config = dict(
    head_dim=128,
    vocab_size=16384,
    positions='rope',
    rope_fraction=1.0,
    qk_norm=False,
    tie_word_embeddings=False,
    parallel_block=False,
    init='normal',
    init_std_o=0.00353,
    init_std_down=0.00215,
    beta1=0.95,
    decay_fraction=0.64,
    doc_mask=False,
    train_tokens=613300000,
    dataset='wikipedia_en',
)
Each number is 128 + 32 x the weight over the matrix's rms, rounded and kept within 0 to 255. Layers, rows and columns count from 0. Numbers have three digits each.

# q: layer 3 attention query, 640x640, rms 0.0292, rows 43-48,171-176,299-304,427-431,555-559, columns 0-79
# k: layer 3 attention key, 128x640, rms 0.0267, rows 43-47, columns 0-79
q43:128094116145157112134147093108134146128133138126123126162099113137144136169117152114122112145105140106124133134117100106163101126099095100129118137120122126128124162123144133133091095075121172151122104102112127096110173109102166098114109130
q171:105117177192140100110145139074118078153147118150092077139197046073155153139110099118161175136095161102101182123087130171104107098113173135130162174121088089094087228089168162182118151074156155066131134118134129090131132159139093161116091128
q299:143093129166173081110078091129132153066163145113077079139100092129137102136107109174084155094085103150181135160160092100202118123196164190148127131081068134104136137097111150139153153143078096105122097160137098100176144080141122143130137107
q427:114115153136127085174111077101141140117132108113082156145145144088151086122150084167078120098101123109147125189110072115159095176182106171120146115100089080089161088130139121149151124122116121101098056108153130107195188093125123097088108122
q555:098074170145176084153141111114115183115093105121052090171105181080138155126170133148133164113152097179142141107111055129172064135141077137125146130143133135131117110097145101133157158155129088130055083068153133124164120111141183144127101075
k43:094142108104097138130147145127100137158108149129072096151126126170133116138174121130119128113092109165109112162135131074138134141101109170179113154115146115150127138097108093121142131158158078157106132142159130098140077144132113094092113125
q44:078129094159157121063094107129152104140157149146132152156125149103084141143188117121059176104099114096134151126143131083142097154138148117117095178155149142087132097160156159153105152132111094154131109072175095190115155134155149175100144138
q172:154148122144066115131106140101134135134162118137111094155136113122119157160137133096096125125106123161073153103076142109171179061056209083165123153133147073122091141108112134180088118113121153063149071086169154101131120109139174155101128176
q300:076129143212170124120122149145147066151181109226050146137130200134118067147195131103114121143125077187091095170156103077035165111164119172155116097141077113119103217182125114152147198125158153128219130136163126073122146080133141136145117033
q428:102140095212166109082110208135121073079140089144076176188120176094097119119151084054096155145116126160110068157137101199047106125205107126153135101126045077087147180150189103161107132178150169087167148155189202142137111136141119127174161099
q556:040125159164143145092192141123132138147145152154078127193127158099066218192133151160145156147147105124126128153141095070101087158139135168100101133161095154156108156126124117124102113111127079111149085151167161146143184116129104121150144046
k44:093134132108090130168113087094149114127089134162120088103163078176192139165139159128161058173110143168141140138134129119120108125154132172139118133099179105147075110105098092101163163077151078068171100152098119141107137104152124104124070088
q45:056151163129145177169102099115115115171171186161195123114116161123159067156094115127068096129160121140095127112150170107106115120122083122108116135130093144153138117104134093077145132120078142134124082136122096123151160110164091081145172138
q173:097148145113134165142082097073149116179107159089118083129163087137146138141045179102071092129151151068101099181143132161131155154116128081149143149146156127130140127110134139132166123197149114147072134117114126128170183176167143119148135155
q301:030087113162153135143053121157151143142148171148051109148141151163127142148144069185097160111127187147162032146086133109079132090115141120136103082145116117105146108127100155188036198188087205159200162115110053065131123013151122102178119115
q429:074104143192128146172064147063111172106121107146160080194119169095118115107139085144126144100149143114140003158078067103059085180185124139154093056118139098185131139174084136134077196133036205123158175110108144067078139126154101153220131130
q557:084131152131107109130119113160140149125111110139125089124151138133116111094125114164118050079075133144126143124086110126064171105100123148126130138072142139132117128150116087138147139121111109127145069158170125182160123171124177179131127105
k45:185126102124131145138211112124069166143108091072089172163157172156120142087094141119096144166121100171167169087173090120130131138136157153138105178115156096098087085132043166111175162175136109123079111119067108155171133168089139064100117170
q46:095114097178141105107134126134103177141177123129130072136113085125156149107094129124149164114138134163147090166130130084121144137157082160148097111110153169135105143088112156123074160102088151160130085118111067109142123128078145100117179144
q174:124134096189123133128152192076102136173109171153092161169126106154112127105186105128150084162135123197112154135130092116126151050117138153134101074057134152164113156155099083163089120088152167116123136110131179088141130170087111177129104133
q302:129079109137145188120075171162106106060101096131110120159144124079074140143131141181163124131173092132135217127068142192121072188206085156072136073106128186133082137143101146128122165120087092102116151136142150134096125148113156081113096180
q430:150049062041129079125158080160109124114151169177180122145135058116058174135148122179148045165163098124146204131160144161116091162237069193108133070103108169088165131136071120165175158160097079113142140085155217135096147113122139061076160098
q558:053108090135152173117156117129129128160179115217152125125143092204146123146198124088113143113193117148138082148148122085137111175130083076147103178136107174099143115142148128107125142187130147092107156159103156189129134084127135132120160112
k46:123099153046087106091116169095164182115038082135173174105106189160151141210123106120127132158144178131038185145120134244219092056103116151159143040215182128144166170185149185118141106093144168105121126153208110075094112117199101130079063156
q47:135089121102159120099135110137138153099165135163126127127137054106152173140134135154128141141129113173112091118122120106184114107117141141117098175159127081092170171112131155160131097099132117105130126160111078102124129125154139134132142139
q175:131094095082097139148189109004117092154054142076130112081137115098181095140127155159112163091129145103066100139100140143161223140169113131094108154117124147112107179082082129167148085118130139112150140140110153107147070124152147192087080213
q303:144211070098115222138056110155105096070155087102112083106068088141191125150140143134091105079142076048101169091100120112222104118099104104148100239102130144140099042084049143132170133187108160106087136118206085163122069111141151137112056161
q431:175178125102106132147037124080121154109144116134140135092120112099255194163168151174137138092052191093140138042138089096225098136093073182128157145109081149165102069077163135194166091167157136107088138110156040127122124075137153168141077114
q559:124147162115170174077090117126169149099133176185117091041101114137120122126184097102080080173102145212153136165121088156170138135148077129090161154175150096075160160117194094157106079149170069110178134144105126171116149129174069145106166113
k47:159176112099143173138159142080070172109057151139119168105090231190111116090167115199143055120089172167155169153137118078153089029158097164188158192120150186088109090149137128082022130125187217143150074141093186159136121135136084113094133082
q48:152127133100126127138117125164183140123095141157135115113149107083088082090109108163144163125096188151126122118132118129114107115133148144132116142150105122124175174086094144118106100122125139113139129127151146113101076115121175162121144110
q176:139101122150069138134108117167118141128134132109125115182080103125097093117049176131168123138124134159136128092142052132094153106149087188154097094143090124165179173079082110082121071155118150086164160153148095118123099160121146144121143121
q304:095148121159152168114095116158171157157036186096087081106149106136159115160092156089107107143133119071093171101124202142135119115180184147154072163136108116157157177154039096121091148108083180092082211131109164163146150092194106136103125128